Part of a small language model's weights.
Size: 14 layers, width 96, MLP 384 tanh GELU, 2.35M parameters.
Each number is 200 + 40 x the weight over its row's rms, rounded and kept within 0 to 999. Layers, rows and columns count from 0. The size before them is the row's rms in percent of the matrix's.

# layer 5 MLP up, 384x96, rms 0.154, rows 175-281, columns 64-95
103,175,216,165,207,164,198,182,204,183,205,188,194,151,182,175,200,167,206,223,178,226,219,208,197,193,134,263,258,184,203,196,140
106,174,216,197,153,238,194,171,217,199,168,219,127,272,256,174,185,181,229,233,300,198,200,212,229,167,148,256,174,221,173,186,160
106,184,167,273,181,159,199,157,242,279,160,196,198,280,168,187,217,186,198,218,252,210,188,164,188,143,177,207,201,110,160,202,153
086,151,244,250,181,229,162,192,168,176,157,171,219,232,194,169,123,158,188,224,179,198,210,168,182,178,165,173,218,126,125,218,114
099,142,222,218,223,208,202,164,186,185,213,216,203,230,153,227,201,214,169,241,249,185,226,198,224,206,164,272,147,220,150,227,161
094,157,189,195,88,208,232,145,197,239,201,136,131,223,135,174,205,168,198,197,151,214,199,138,206,159,192,342,221,210,179,247,190
089,210,224,158,148,239,185,229,263,220,130,214,203,177,179,249,233,143,226,199,226,223,171,239,154,209,181,182,255,196,177,207,255
115,171,191,214,143,292,196,206,241,238,257,194,169,194,224,315,174,138,176,221,243,203,165,121,230,235,203,232,225,226,201,205,172
089,155,224,215,270,245,235,182,187,185,189,191,162,215,229,233,176,184,99,195,204,132,171,209,224,207,153,210,198,169,171,244,236
100,209,222,240,184,174,128,146,250,211,203,210,165,223,157,201,109,110,160,242,172,231,280,127,183,106,212,237,174,176,207,187,172
101,216,167,121,208,238,269,188,198,227,209,263,208,165,208,212,173,210,193,219,273,151,187,181,239,184,160,240,232,254,158,172,189
097,196,185,231,198,231,206,194,145,186,269,201,93,143,251,194,166,106,195,202,256,154,245,210,206,142,133,181,211,202,156,190,229
104,175,182,159,185,189,125,155,274,228,251,241,100,145,173,187,185,190,162,193,164,248,221,169,179,143,217,245,241,133,252,247,132
087,251,148,189,230,233,127,141,173,212,149,294,173,192,141,249,203,200,269,161,221,234,173,132,244,203,200,189,179,129,207,199,178
105,132,196,168,138,222,139,194,139,236,194,235,171,232,171,168,235,164,210,223,231,193,260,222,180,196,202,167,309,177,114,232,244
101,187,227,290,192,214,218,169,180,270,189,245,192,272,191,187,237,178,208,192,145,255,123,161,255,212,186,222,185,226,220,200,173
116,242,227,246,192,151,226,179,247,227,201,257,224,216,208,166,159,209,142,230,202,236,169,182,293,142,139,206,274,223,88,245,179
088,199,204,120,208,190,263,236,186,184,192,196,138,190,214,203,148,157,138,230,332,188,177,196,224,205,220,198,142,237,169,198,169
099,157,288,257,193,158,221,126,289,195,276,263,164,250,131,221,251,238,245,226,187,196,181,217,240,81,150,250,212,226,156,204,238
101,139,193,214,171,206,181,162,230,230,151,189,175,227,155,165,183,147,187,240,183,188,174,221,151,178,160,213,174,211,213,244,94
092,217,184,277,249,253,226,251,201,217,220,174,190,234,211,190,217,197,141,233,196,271,271,145,233,191,182,205,224,181,193,183,179
101,206,180,197,161,248,182,221,249,246,261,174,184,255,179,265,218,82,143,215,217,250,196,164,190,121,183,128,174,204,175,259,201
102,123,181,198,215,237,197,136,180,204,289,166,213,223,285,147,204,159,208,213,191,207,212,197,176,163,135,205,186,181,171,184,181
104,194,179,233,187,262,226,168,246,132,226,134,164,193,234,198,194,214,237,227,181,201,180,241,221,151,140,275,118,115,185,201,177
089,185,232,130,69,163,139,166,120,234,218,207,223,222,211,187,160,136,184,223,258,161,274,218,181,203,183,206,204,156,180,234,194
104,158,218,215,214,193,187,207,267,204,149,211,242,194,104,216,144,161,153,225,203,202,227,233,201,146,170,211,226,125,172,148,117
094,181,197,209,230,159,177,204,201,181,277,184,170,267,257,175,167,159,192,170,183,161,202,263,220,214,152,173,230,127,187,160,160
100,229,198,173,280,273,224,170,244,212,211,180,204,196,178,239,260,190,165,200,224,263,189,199,294,224,166,169,241,264,139,210,190
100,110,217,234,202,168,188,121,183,176,199,270,205,229,198,179,133,213,131,224,229,164,283,218,166,160,144,192,186,231,207,214,213
093,143,247,214,214,210,178,180,275,182,204,239,214,144,169,173,227,149,239,236,240,189,187,215,173,169,122,192,184,120,221,168,164
108,183,147,162,209,261,236,194,233,180,177,244,171,257,269,159,204,173,195,301,276,213,178,179,271,239,182,222,166,225,181,200,200
104,180,198,171,210,230,155,227,246,145,273,257,178,240,193,221,209,201,182,196,253,189,210,182,183,179,198,211,183,183,207,227,232
092,170,215,157,183,238,172,137,184,260,218,277,221,224,214,181,213,215,167,203,192,172,234,188,186,92,183,147,227,243,213,211,145
110,189,239,229,181,200,168,174,221,186,208,212,175,305,239,206,162,213,170,198,243,195,210,248,277,202,155,239,171,162,174,230,132
092,115,165,211,218,186,228,211,220,206,221,278,181,248,180,205,215,198,187,183,144,183,195,193,218,155,138,221,214,122,169,206,167
094,179,215,142,202,163,215,133,186,199,191,241,247,248,178,196,186,132,238,231,255,189,159,253,161,256,218,235,209,160,195,259,162
099,102,261,246,122,245,200,209,218,187,228,225,210,211,224,257,161,163,228,189,200,156,141,211,220,152,164,175,198,247,216,174,216
110,226,175,200,210,266,201,166,210,211,231,213,140,204,235,182,209,235,204,190,219,271,216,172,176,194,151,306,166,199,164,246,230
107,221,201,239,163,238,231,125,264,218,155,233,122,182,123,239,203,209,205,178,196,226,185,157,183,94,176,290,231,209,192,153,248
109,132,225,187,204,183,151,225,224,185,208,207,234,178,243,197,234,113,184,222,206,154,192,158,196,223,121,211,231,208,205,210,164
093,176,240,234,166,187,185,135,194,211,134,262,194,194,202,209,236,212,220,185,226,165,213,188,288,197,211,240,177,191,163,196,206
103,207,253,247,188,233,187,194,219,202,193,249,162,223,115,240,252,85,195,233,218,293,237,153,225,184,174,319,252,217,189,220,210
107,193,212,180,196,147,205,250,225,178,144,182,237,179,216,254,180,208,150,280,263,256,243,150,182,212,121,206,258,183,151,207,218
084,176,275,190,190,234,137,219,190,277,219,185,194,197,283,248,150,190,249,255,243,154,158,184,168,180,228,281,249,182,224,198,155
101,169,139,161,196,200,161,242,178,176,189,184,167,221,214,221,210,134,189,274,244,147,133,208,223,241,153,246,257,187,136,253,254
101,198,138,227,225,158,176,179,248,196,217,313,217,243,235,266,202,100,200,253,221,231,280,166,205,194,204,231,193,205,156,234,170
115,215,185,209,232,175,191,175,172,187,164,246,220,239,188,180,213,203,226,213,236,225,188,152,148,117,190,215,276,220,170,235,231
110,248,193,245,180,324,219,202,255,223,163,229,135,261,224,221,240,151,192,216,272,172,245,219,264,159,207,203,194,158,189,228,193
106,219,266,212,178,188,217,207,180,168,261,251,134,223,209,185,276,148,182,225,167,160,160,141,231,274,174,226,163,212,187,173,195
113,131,168,147,155,223,125,176,194,272,165,183,162,214,194,245,206,147,234,245,281,220,257,203,202,189,180,184,161,112,163,133,181
093,256,170,166,195,219,251,162,253,200,214,243,223,207,162,326,213,171,229,289,293,189,225,234,177,206,220,211,263,117,204,158,206
109,235,158,151,190,221,189,161,214,249,146,224,219,228,152,221,168,173,169,218,174,158,229,194,218,198,167,198,290,215,218,113,138
089,255,241,212,197,210,194,173,241,169,194,291,146,201,246,239,225,203,244,175,247,273,240,180,178,196,186,297,168,134,203,254,163
100,157,259,245,257,130,192,141,222,208,185,173,135,199,191,162,241,220,156,185,191,228,174,196,188,239,125,154,282,127,196,205,206
105,173,153,153,236,263,248,208,168,195,291,196,164,198,156,263,193,168,258,174,284,233,197,217,173,194,144,167,188,171,121,174,196
088,279,172,224,235,224,253,245,245,172,254,223,199,193,210,224,218,223,159,171,257,306,170,214,206,170,201,217,252,168,172,286,237
103,248,200,239,165,200,237,212,210,130,118,185,119,212,201,187,215,193,205,280,241,197,211,228,194,213,203,236,172,211,180,252,161
105,156,186,219,247,182,246,208,302,216,131,175,228,187,192,238,179,107,201,223,256,165,131,227,269,164,161,214,174,166,217,168,187
099,158,187,235,209,201,229,135,194,187,167,182,221,190,243,240,156,165,211,194,225,139,151,221,309,164,180,220,216,176,204,246,186
109,130,238,262,195,182,173,169,237,177,205,270,114,153,190,201,155,187,209,211,176,219,239,101,199,178,187,294,227,200,179,217,206
097,225,242,121,177,214,141,192,333,196,247,186,178,257,161,225,249,117,161,241,242,217,201,215,200,215,193,237,239,111,213,195,109
100,236,174,183,150,141,138,256,186,220,244,151,163,197,205,272,205,179,279,190,196,187,215,144,258,208,182,218,224,188,174,205,208
092,157,191,179,148,280,228,244,208,231,225,254,225,204,164,224,157,244,226,187,244,259,201,208,257,193,171,248,296,218,181,194,161
108,157,149,171,238,209,188,258,185,161,171,190,204,244,187,223,199,139,203,251,265,197,227,209,217,162,183,303,223,129,154,261,203
079,211,253,265,212,167,161,167,211,160,236,184,138,125,199,200,246,206,215,223,233,161,207,205,216,155,201,151,220,208,173,282,186
109,182,196,168,254,171,159,193,242,164,247,215,118,156,244,207,212,177,181,216,258,187,266,134,197,123,173,172,280,181,184,190,176
098,194,176,184,134,195,92,185,253,269,215,222,235,268,192,268,163,222,162,233,214,275,202,166,214,157,159,256,227,171,180,222,209
103,176,285,219,193,218,215,181,188,266,172,222,201,214,201,273,250,188,183,218,229,189,235,173,246,197,179,173,278,252,106,214,230
089,153,202,183,266,157,231,279,155,245,173,172,171,197,198,127,197,192,232,255,228,246,219,185,153,249,192,189,158,158,171,214,238
092,232,247,130,218,195,206,228,263,225,216,254,145,177,210,211,208,201,205,178,269,173,153,127,209,245,200,282,234,173,145,299,224
118,143,211,186,148,248,226,183,279,271,318,249,129,232,227,211,162,167,169,214,203,226,153,184,168,126,195,186,154,235,165,245,213
100,219,245,177,262,207,207,237,215,170,251,239,205,203,237,263,192,176,199,208,158,194,220,85,196,205,159,190,204,228,173,161,186
087,177,203,204,180,162,158,150,214,324,185,194,278,191,143,241,244,191,218,226,220,265,203,243,262,178,179,319,179,187,152,228,162
094,159,152,177,238,265,213,164,184,215,151,130,132,220,164,147,212,251,100,248,284,204,213,205,215,186,194,149,200,108,161,198,243
088,221,205,145,294,174,205,221,163,200,223,183,264,166,246,215,208,194,214,214,212,216,239,122,145,248,193,231,196,171,239,192,153
083,116,227,269,225,192,179,148,228,185,111,257,173,231,178,215,140,172,223,238,255,144,157,224,265,182,242,276,186,207,189,237,233
087,225,158,234,134,178,101,201,205,187,192,279,177,163,223,266,127,171,181,167,226,124,241,209,248,202,229,200,259,196,215,162,152
123,206,261,196,214,212,231,180,259,275,230,191,148,230,211,205,173,204,205,183,173,182,241,179,182,176,203,186,223,150,247,246,246
088,178,228,180,209,261,137,150,231,227,161,162,232,129,183,209,155,146,238,224,169,226,235,184,237,187,213,148,181,243,235,224,105
095,153,225,185,263,255,270,251,229,256,236,243,87,179,241,187,191,221,193,226,151,213,226,164,178,176,198,235,256,132,226,255,148
096,178,231,188,146,170,241,160,225,185,236,212,171,226,105,216,294,183,197,225,228,257,214,177,181,142,142,237,185,246,182,219,233
099,239,206,265,170,194,198,235,193,203,200,196,219,143,182,270,150,206,121,250,239,216,235,240,142,131,199,204,234,124,123,133,149
089,199,151,255,197,184,176,157,172,221,190,262,201,216,223,249,152,185,173,163,231,232,218,146,300,150,119,138,172,185,128,168,224
103,248,221,185,158,157,195,204,182,253,195,112,157,260,230,192,236,153,149,257,225,240,201,189,222,156,184,240,162,148,197,220,213
108,233,161,168,173,254,244,208,218,236,182,261,158,262,185,213,222,221,255,275,198,177,147,184,189,153,201,182,208,204,216,232,196
102,199,182,152,211,184,197,155,271,200,202,167,135,218,204,198,232,161,217,267,289,191,256,197,198,195,202,221,205,199,136,201,174
095,198,273,219,178,183,231,223,260,216,149,214,181,146,121,223,224,210,217,240,170,212,169,251,172,233,147,193,162,211,245,153,137
093,188,167,264,172,210,125,128,211,197,202,217,155,210,180,210,176,231,169,258,218,163,251,170,154,196,241,271,192,134,227,286,153
100,143,221,247,166,267,200,172,175,249,166,158,182,186,210,161,223,153,207,240,266,186,273,188,182,229,185,227,248,77,163,187,135
097,183,157,185,173,119,197,230,190,217,201,252,212,223,165,220,239,164,203,164,248,193,193,190,222,175,178,256,204,238,193,218,187
106,164,245,167,213,249,227,133,241,215,242,248,155,268,135,232,159,177,186,183,237,161,214,203,202,165,146,173,182,209,217,241,173
088,195,213,188,167,165,215,155,200,247,148,194,102,139,86,209,173,236,246,241,203,283,216,183,160,145,217,182,262,206,234,217,175
084,178,185,181,233,221,213,236,288,193,260,163,201,190,176,223,166,230,165,191,176,227,264,171,209,177,200,149,242,215,209,160,214
106,160,193,183,183,134,211,149,266,161,289,212,146,224,179,191,159,176,131,215,217,240,153,125,142,177,215,190,194,177,198,201,146
106,133,170,224,214,288,185,156,196,204,220,175,150,201,172,187,179,169,212,186,280,171,146,219,180,189,204,192,176,133,215,269,214
088,169,136,207,224,192,191,142,194,195,236,246,137,161,199,182,148,233,217,242,182,302,190,124,114,140,204,131,188,171,175,247,175
079,153,275,222,261,183,252,179,238,275,236,168,124,239,259,275,173,238,175,137,163,202,243,224,259,189,139,253,207,157,226,223,154
113,167,217,249,194,181,148,190,225,188,284,253,196,274,186,225,218,145,197,213,185,228,176,211,215,225,160,173,176,207,79,226,192
103,165,256,192,171,177,195,232,259,213,193,229,214,240,201,305,243,195,212,160,215,230,210,205,263,187,145,164,232,221,240,187,170
109,123,226,204,231,212,213,72,230,261,266,239,169,247,255,170,138,188,179,202,183,244,203,199,211,103,189,280,223,127,222,218,232
080,194,185,210,160,285,169,193,182,265,226,217,163,201,127,204,231,217,211,175,194,225,114,150,306,185,215,255,203,207,145,194,146
068,166,206,214,248,194,180,153,252,204,230,165,115,225,197,238,183,119,194,216,236,221,231,202,254,186,156,220,187,166,179,315,179
099,225,194,233,194,192,206,216,226,205,151,214,165,193,223,187,200,187,164,248,201,248,219,199,245,181,167,268,232,211,175,227,219
095,235,222,163,149,180,236,191,169,207,210,223,205,123,131,182,263,165,203,241,254,215,132,213,121,243,162,330,210,192,209,190,151
119,190,173,209,144,232,165,188,169,216,223,225,187,223,226,143,131,190,156,267,276,212,220,169,223,245,148,271,173,227,187,186,215
107,213,228,206,319,263,136,145,255,193,158,198,212,220,213,201,177,159,284,195,230,190,315,194,168,160,145,282,204,244,230,227,201
105,207,266,197,205,192,109,158,158,203,227,224,187,263,165,189,206,214,146,258,198,191,175,154,260,202,188,200,246,174,138,145,284
# layer 5 MLP down (transposed), 384x96, rms 0.115, rows 175-281, columns 64-95
098,244,173,192,193,173,130,181,168,212,226,261,288,190,173,184,213,228,234,174,165,243,219,228,189,165,213,133,173,178,232,198,178
122,193,242,128,188,194,237,181,236,217,201,193,160,196,206,239,205,190,258,151,244,117,176,269,179,305,163,215,195,219,220,208,172
114,272,156,197,241,186,138,141,188,258,192,247,190,235,194,216,254,169,169,187,231,157,221,162,296,154,167,224,192,180,212,244,171
084,195,175,193,186,139,145,186,301,276,192,195,174,204,169,278,233,177,167,205,211,249,229,226,146,187,163,216,149,254,234,189,219
099,195,225,108,176,269,225,248,207,147,311,179,126,215,231,156,150,188,197,210,130,211,197,173,199,179,151,186,262,234,305,202,226
094,203,145,124,241,130,192,195,228,165,184,238,178,143,249,186,216,188,192,279,221,238,194,220,192,298,327,136,175,173,226,162,190
096,118,195,231,229,185,259,166,158,205,165,219,186,203,174,191,230,216,168,233,209,209,158,195,210,177,141,144,162,190,201,251,186
103,164,232,193,155,217,232,197,228,158,221,269,198,161,196,164,206,255,198,181,162,217,203,219,169,270,166,178,221,234,191,156,223
101,165,186,213,151,248,134,190,195,189,242,248,249,151,169,201,180,215,266,123,135,192,241,256,171,163,334,169,196,205,245,163,159
110,207,266,202,196,182,119,155,207,187,223,173,226,216,234,210,198,161,140,158,183,226,195,133,251,105,272,252,241,131,259,155,182
103,214,191,242,279,161,218,143,188,172,254,188,262,177,140,218,203,173,229,170,203,245,202,238,217,209,165,170,230,158,216,256,149
090,197,197,138,191,206,208,180,229,194,150,189,248,260,180,159,126,172,253,202,286,213,181,192,227,227,135,191,229,189,274,228,189
096,168,208,208,228,182,190,220,160,210,178,247,268,177,146,241,166,175,230,259,258,189,160,179,275,199,132,126,198,154,179,190,239
099,172,202,163,216,160,252,222,218,124,201,202,228,217,285,185,209,198,171,211,158,166,265,265,159,272,216,178,233,230,182,199,142
091,265,190,273,177,202,265,212,134,220,158,180,148,143,153,188,190,149,165,206,108,206,191,213,269,158,142,160,248,231,242,250,202
095,227,185,56,216,215,197,188,198,197,163,201,185,183,188,273,158,268,191,257,231,139,156,199,236,193,279,221,204,137,217,214,175
122,189,177,159,233,238,177,94,215,253,196,251,125,233,188,178,207,182,208,238,191,203,204,225,167,219,123,198,158,180,192,190,245
086,208,213,261,153,188,154,187,192,199,173,239,191,166,184,250,273,261,276,230,118,183,191,230,186,182,248,188,232,148,207,200,229
086,257,218,135,318,226,258,163,216,196,117,213,189,189,163,269,193,195,298,151,171,220,254,179,229,288,211,203,184,172,96,198,205
101,179,222,148,242,232,242,153,226,143,147,225,246,155,253,236,99,223,204,220,201,161,205,116,252,198,193,257,283,253,192,209,183
092,210,208,200,201,212,186,198,208,284,136,208,248,168,215,222,215,291,205,181,173,241,157,177,158,255,208,192,104,165,215,138,179
096,180,330,236,271,200,201,186,137,179,212,178,156,233,162,155,227,219,160,177,220,152,188,263,209,226,174,305,188,195,216,144,171
097,186,132,214,249,175,157,256,202,196,201,256,155,187,236,229,179,257,158,133,186,209,248,254,203,251,179,231,244,197,228,243,174
101,211,176,154,166,154,184,200,189,169,237,185,179,254,230,184,150,250,121,186,192,145,226,210,139,214,238,193,265,205,259,279,161
086,211,145,226,276,182,249,193,223,192,211,232,226,211,169,211,274,262,241,223,215,205,162,181,257,191,132,127,221,200,181,131,200
103,215,210,223,250,174,219,197,173,143,184,230,236,253,261,194,155,211,283,141,217,159,198,164,241,203,197,227,154,190,210,198,236
097,142,191,259,205,241,193,223,198,219,164,244,209,134,123,256,202,239,260,226,215,221,196,221,187,191,215,205,166,271,163,242,210
097,202,130,192,166,162,192,150,159,129,232,148,239,196,238,133,190,259,218,270,325,210,191,198,214,249,243,243,176,184,197,203,226
100,260,204,221,198,201,235,212,245,200,164,167,216,223,94,214,202,135,249,241,205,212,166,178,214,189,304,173,196,190,252,204,191
107,206,194,194,157,255,248,168,140,195,210,137,169,219,176,195,201,226,139,144,178,202,162,220,185,179,272,244,248,312,179,239,221
101,145,188,133,165,254,232,287,196,216,231,162,194,247,201,249,262,191,173,170,301,203,211,144,179,158,235,147,198,177,218,234,188
106,213,153,220,261,170,172,196,252,258,161,205,250,230,211,251,184,196,131,167,155,217,244,254,171,173,79,170,245,198,153,250,189
098,228,138,208,276,137,193,225,166,137,150,180,203,163,125,193,211,201,277,228,266,191,189,239,185,230,275,261,178,183,165,193,237
116,182,227,153,166,184,222,231,245,176,114,240,199,159,192,214,194,154,253,138,263,187,145,197,185,213,251,261,190,254,206,158,242
095,287,210,220,208,181,159,200,213,195,159,169,239,177,185,200,210,229,230,199,189,204,207,215,193,191,170,196,156,202,202,227,222
093,255,174,233,240,202,134,219,156,246,165,207,154,170,186,212,193,284,227,190,166,182,168,166,126,156,178,249,146,273,200,206,228
097,157,170,172,254,138,230,225,202,229,211,197,230,205,203,137,164,221,201,179,234,189,250,183,153,200,341,199,279,132,218,218,201
116,111,233,178,138,238,182,226,215,181,230,111,148,201,238,235,253,237,187,188,220,242,185,136,179,249,154,184,210,210,188,247,226
096,239,201,179,223,140,158,208,205,200,202,259,153,155,246,167,230,129,196,221,204,196,219,191,180,226,236,257,240,231,197,188,204
108,217,237,160,108,174,96,299,165,210,237,234,183,200,201,112,236,209,237,185,173,217,225,210,159,233,107,201,206,228,216,240,171
098,196,214,167,148,217,186,208,228,183,253,124,161,147,200,129,244,149,218,282,168,268,193,233,226,209,225,160,207,183,227,127,190
110,205,173,133,242,166,174,196,170,178,172,268,289,147,224,279,229,161,217,305,258,145,306,161,260,169,183,208,178,163,192,223,201
112,241,258,122,199,241,196,247,159,157,284,131,111,213,233,189,276,184,172,265,267,198,189,207,139,274,209,182,230,220,228,143,205
080,260,218,218,151,182,204,287,231,165,145,172,221,152,206,153,179,78,207,200,248,186,200,181,171,172,175,234,234,205,259,210,220
095,173,232,274,208,194,165,272,241,164,128,178,214,199,213,179,117,218,236,153,237,224,183,197,180,77,147,190,163,206,275,181,193
099,206,280,188,162,262,216,295,152,183,179,131,181,169,178,180,186,205,207,220,220,137,180,171,208,156,178,138,192,198,248,159,184
113,238,154,227,194,176,205,228,233,212,158,274,235,197,183,208,210,154,216,246,204,246,187,192,194,234,242,180,256,201,173,158,192
102,210,191,234,256,185,209,180,196,174,204,161,259,193,243,153,161,191,93,191,155,213,139,209,182,150,208,218,205,229,240,243,146
109,148,227,189,230,173,232,228,196,182,213,252,238,183,174,177,174,203,167,250,202,196,170,272,232,174,199,152,251,153,214,254,212
128,198,208,235,172,187,191,239,200,245,197,155,119,239,157,216,218,207,199,208,213,236,232,214,213,244,82,233,180,43,181,157,171
084,234,216,174,211,192,169,172,179,224,210,194,240,181,240,125,213,280,233,167,167,119,159,199,212,187,304,213,205,169,192,147,236
088,213,227,165,187,272,229,209,274,231,279,250,183,193,169,205,249,138,179,98,164,258,121,210,217,163,210,207,149,150,192,166,198
089,197,189,213,223,211,182,231,193,206,218,223,283,211,245,215,179,164,213,145,200,146,153,192,227,184,171,172,216,264,225,172,228
101,199,191,185,151,262,199,187,199,220,209,182,239,181,176,201,194,212,180,175,182,172,226,182,205,175,234,233,179,249,240,234,113
105,245,244,157,166,249,179,142,158,196,194,241,201,178,243,222,198,244,172,197,174,204,195,235,263,156,184,193,179,237,134,230,167
093,200,241,129,137,186,169,113,170,181,233,206,195,218,194,187,144,186,241,208,163,199,206,204,193,202,141,187,160,201,270,228,175
097,181,239,160,222,231,194,209,210,246,191,167,178,161,187,235,198,239,264,200,204,198,184,214,207,229,199,178,249,234,103,150,209
094,187,232,169,198,260,142,159,193,210,232,224,182,204,162,150,252,158,293,211,126,209,205,229,192,215,193,140,211,227,199,291,179
093,206,197,172,140,246,238,193,203,160,161,219,217,180,174,241,209,182,191,180,186,120,233,247,220,245,356,181,174,208,155,147,192
103,229,209,282,176,187,201,143,191,148,210,239,223,297,161,244,252,233,160,261,220,193,195,229,203,236,205,277,207,160,189,159,202
099,276,169,200,240,188,205,202,264,210,182,203,159,108,262,210,155,204,191,224,184,154,143,133,195,193,217,210,172,260,170,161,213
092,101,211,263,250,250,166,193,171,222,206,251,169,129,186,177,203,209,139,174,199,257,148,225,121,190,211,183,188,220,261,229,233
087,265,166,167,185,215,206,138,235,202,185,198,249,192,155,189,184,273,199,171,199,208,223,243,206,245,233,316,181,219,254,232,214
117,213,194,173,237,153,206,236,221,182,152,183,185,217,216,195,250,210,300,197,204,240,144,174,139,127,201,205,216,225,164,210,201
101,186,146,180,163,221,176,261,156,240,162,242,244,200,198,214,175,176,181,181,128,252,252,198,145,240,181,261,200,208,218,86,198
108,195,150,122,207,211,181,198,236,189,163,218,189,175,155,200,199,237,181,232,177,186,168,201,211,154,197,201,220,231,234,259,168
084,143,248,133,185,218,253,155,208,211,262,121,211,163,192,150,210,304,212,190,211,132,218,246,217,167,191,147,201,162,248,139,239
100,225,170,252,167,175,109,201,106,182,225,210,256,167,138,206,132,253,201,192,238,232,192,244,209,253,210,225,145,183,281,199,272
087,173,242,168,209,184,224,113,181,182,174,148,190,214,266,177,233,240,182,150,202,273,202,241,228,149,211,211,248,231,164,254,138
086,130,242,205,154,197,141,222,216,142,173,108,222,235,186,295,158,146,190,184,222,266,185,237,205,179,184,174,268,195,216,183,175
125,208,180,186,187,142,213,201,232,242,183,232,177,222,189,245,214,147,231,209,165,202,205,258,154,169,168,230,126,261,186,169,194
091,191,201,212,183,197,241,147,193,214,217,212,148,195,211,133,208,230,222,236,183,261,232,265,255,262,203,200,187,151,239,244,182
096,174,133,205,202,159,209,206,165,169,223,248,158,200,232,127,161,191,276,209,152,173,278,217,164,197,186,108,195,253,234,151,244
093,223,240,204,226,143,201,163,178,257,240,173,248,153,181,305,227,160,178,149,174,229,239,170,220,205,291,225,150,225,223,231,215
095,234,182,229,153,206,239,162,205,193,188,202,109,209,212,160,168,162,190,209,205,245,189,233,224,193,158,194,203,197,199,263,184
085,287,194,150,145,207,201,217,156,216,171,217,220,190,140,197,264,218,211,255,141,190,208,239,178,216,282,174,244,255,145,145,260
091,155,225,175,257,214,240,182,202,266,180,171,216,255,226,199,211,220,171,228,125,234,116,195,187,206,137,169,142,198,121,235,211
108,184,180,222,131,233,144,285,129,198,222,211,207,184,217,204,118,173,209,133,242,145,182,166,230,168,219,195,221,165,155,189,252
104,219,123,232,195,129,216,262,152,177,234,225,142,213,225,228,253,240,163,160,248,233,221,223,165,206,158,260,198,133,179,128,238
086,231,159,182,176,185,276,183,215,229,129,234,273,157,177,192,193,227,207,136,166,254,102,205,200,199,166,233,166,225,215,167,201
101,266,153,223,234,178,188,212,172,243,143,157,173,185,243,225,132,188,148,200,216,189,284,195,199,168,184,249,211,121,227,177,160
088,132,195,151,155,221,290,217,225,221,159,47,206,272,183,162,197,165,232,144,118,230,145,155,280,181,256,184,187,245,193,192,219
091,261,153,191,186,179,153,231,264,176,180,161,281,134,154,198,252,220,100,290,188,193,212,231,202,177,238,222,214,131,312,216,240
096,189,145,184,201,208,166,153,216,226,131,227,206,162,229,218,255,205,205,194,200,270,238,188,194,172,219,121,272,235,263,192,187
092,253,236,277,186,219,201,233,169,108,216,193,194,156,207,179,191,221,208,132,238,205,145,157,169,237,269,210,199,117,245,224,176
098,180,209,284,256,188,194,233,240,159,150,214,222,183,214,219,194,174,202,139,147,208,171,182,220,196,219,185,194,204,248,175,208
089,130,114,214,205,267,220,196,191,258,227,134,206,231,203,146,192,244,200,192,159,210,165,191,236,183,160,279,280,188,138,192,261
097,205,212,94,159,210,175,252,261,162,177,150,191,266,167,239,210,260,184,214,230,247,168,188,226,211,123,184,233,236,120,197,223
105,250,237,126,95,206,225,123,164,220,203,172,251,151,196,189,167,148,199,248,307,264,198,194,139,231,170,217,254,220,122,238,206
097,192,237,226,208,316,203,163,253,251,181,143,189,169,187,195,165,207,147,235,176,213,190,253,180,174,263,176,143,154,199,216,186
101,215,161,210,234,159,134,246,202,204,144,130,175,126,277,246,251,213,190,195,167,231,221,165,273,241,357,201,202,184,241,170,221
101,181,224,190,211,215,178,257,187,207,216,197,257,220,304,239,222,184,141,211,234,160,215,235,217,276,250,203,181,188,202,159,180
094,202,211,176,174,194,172,231,196,205,134,193,221,224,180,169,194,220,215,220,280,224,103,193,149,180,147,231,174,158,236,229,209
104,209,280,215,202,181,231,270,130,166,139,183,285,199,194,220,177,196,203,193,175,229,127,184,196,225,160,206,138,183,160,175,219
105,216,231,229,234,146,262,250,197,165,214,223,201,199,181,239,239,207,186,184,121,230,194,234,259,258,194,271,219,205,235,144,164
099,213,226,157,137,233,241,151,165,131,169,201,274,250,188,195,198,196,215,175,263,178,165,260,224,203,114,248,218,207,263,234,178
084,217,179,217,201,154,185,197,199,223,120,143,235,216,208,182,228,234,205,178,236,222,196,133,199,219,132,231,191,210,135,221,183
102,264,221,166,162,138,186,226,192,224,191,259,206,206,160,218,200,220,223,258,173,146,197,221,266,173,235,151,220,171,288,239,277
099,314,126,246,242,138,172,214,205,169,157,215,156,199,259,149,169,233,202,250,155,224,111,179,186,195,233,226,126,244,181,151,231
096,105,191,243,149,225,172,169,234,231,195,255,235,191,209,241,187,195,173,247,225,198,173,246,170,142,251,190,194,200,249,203,198
084,187,197,186,232,110,186,176,193,146,162,173,229,180,285,199,219,165,183,218,194,267,289,283,151,268,132,156,205,161,281,196,248
127,178,224,194,210,217,189,166,232,253,250,245,137,211,202,239,210,141,155,272,268,239,198,190,208,154,80,220,243,178,169,261,154
097,121,172,147,140,329,268,184,169,188,215,183,171,201,211,167,254,237,203,183,171,242,174,139,282,231,187,161,240,145,218,197,205
104,171,189,206,253,224,180,190,246,210,169,222,163,224,256,217,212,237,151,179,128,218,281,131,199,148,227,175,201,192,214,290,281
139,145,154,222,141,182,292,228,242,226,218,181,205,211,255,229,93,252,148,137,179,190,177,160,257,212,132,301,213,214,197,188,311
103,258,117,186,192,143,168,174,244,144,234,167,236,203,239,190,169,239,206,203,241,227,195,185,168,181,187,232,187,219,164,219,275
099,184,237,199,165,222,238,293,114,163,133,207,218,194,232,182,189,176,209,187,198,248,161,210,266,239,220,180,281,188,299,171,254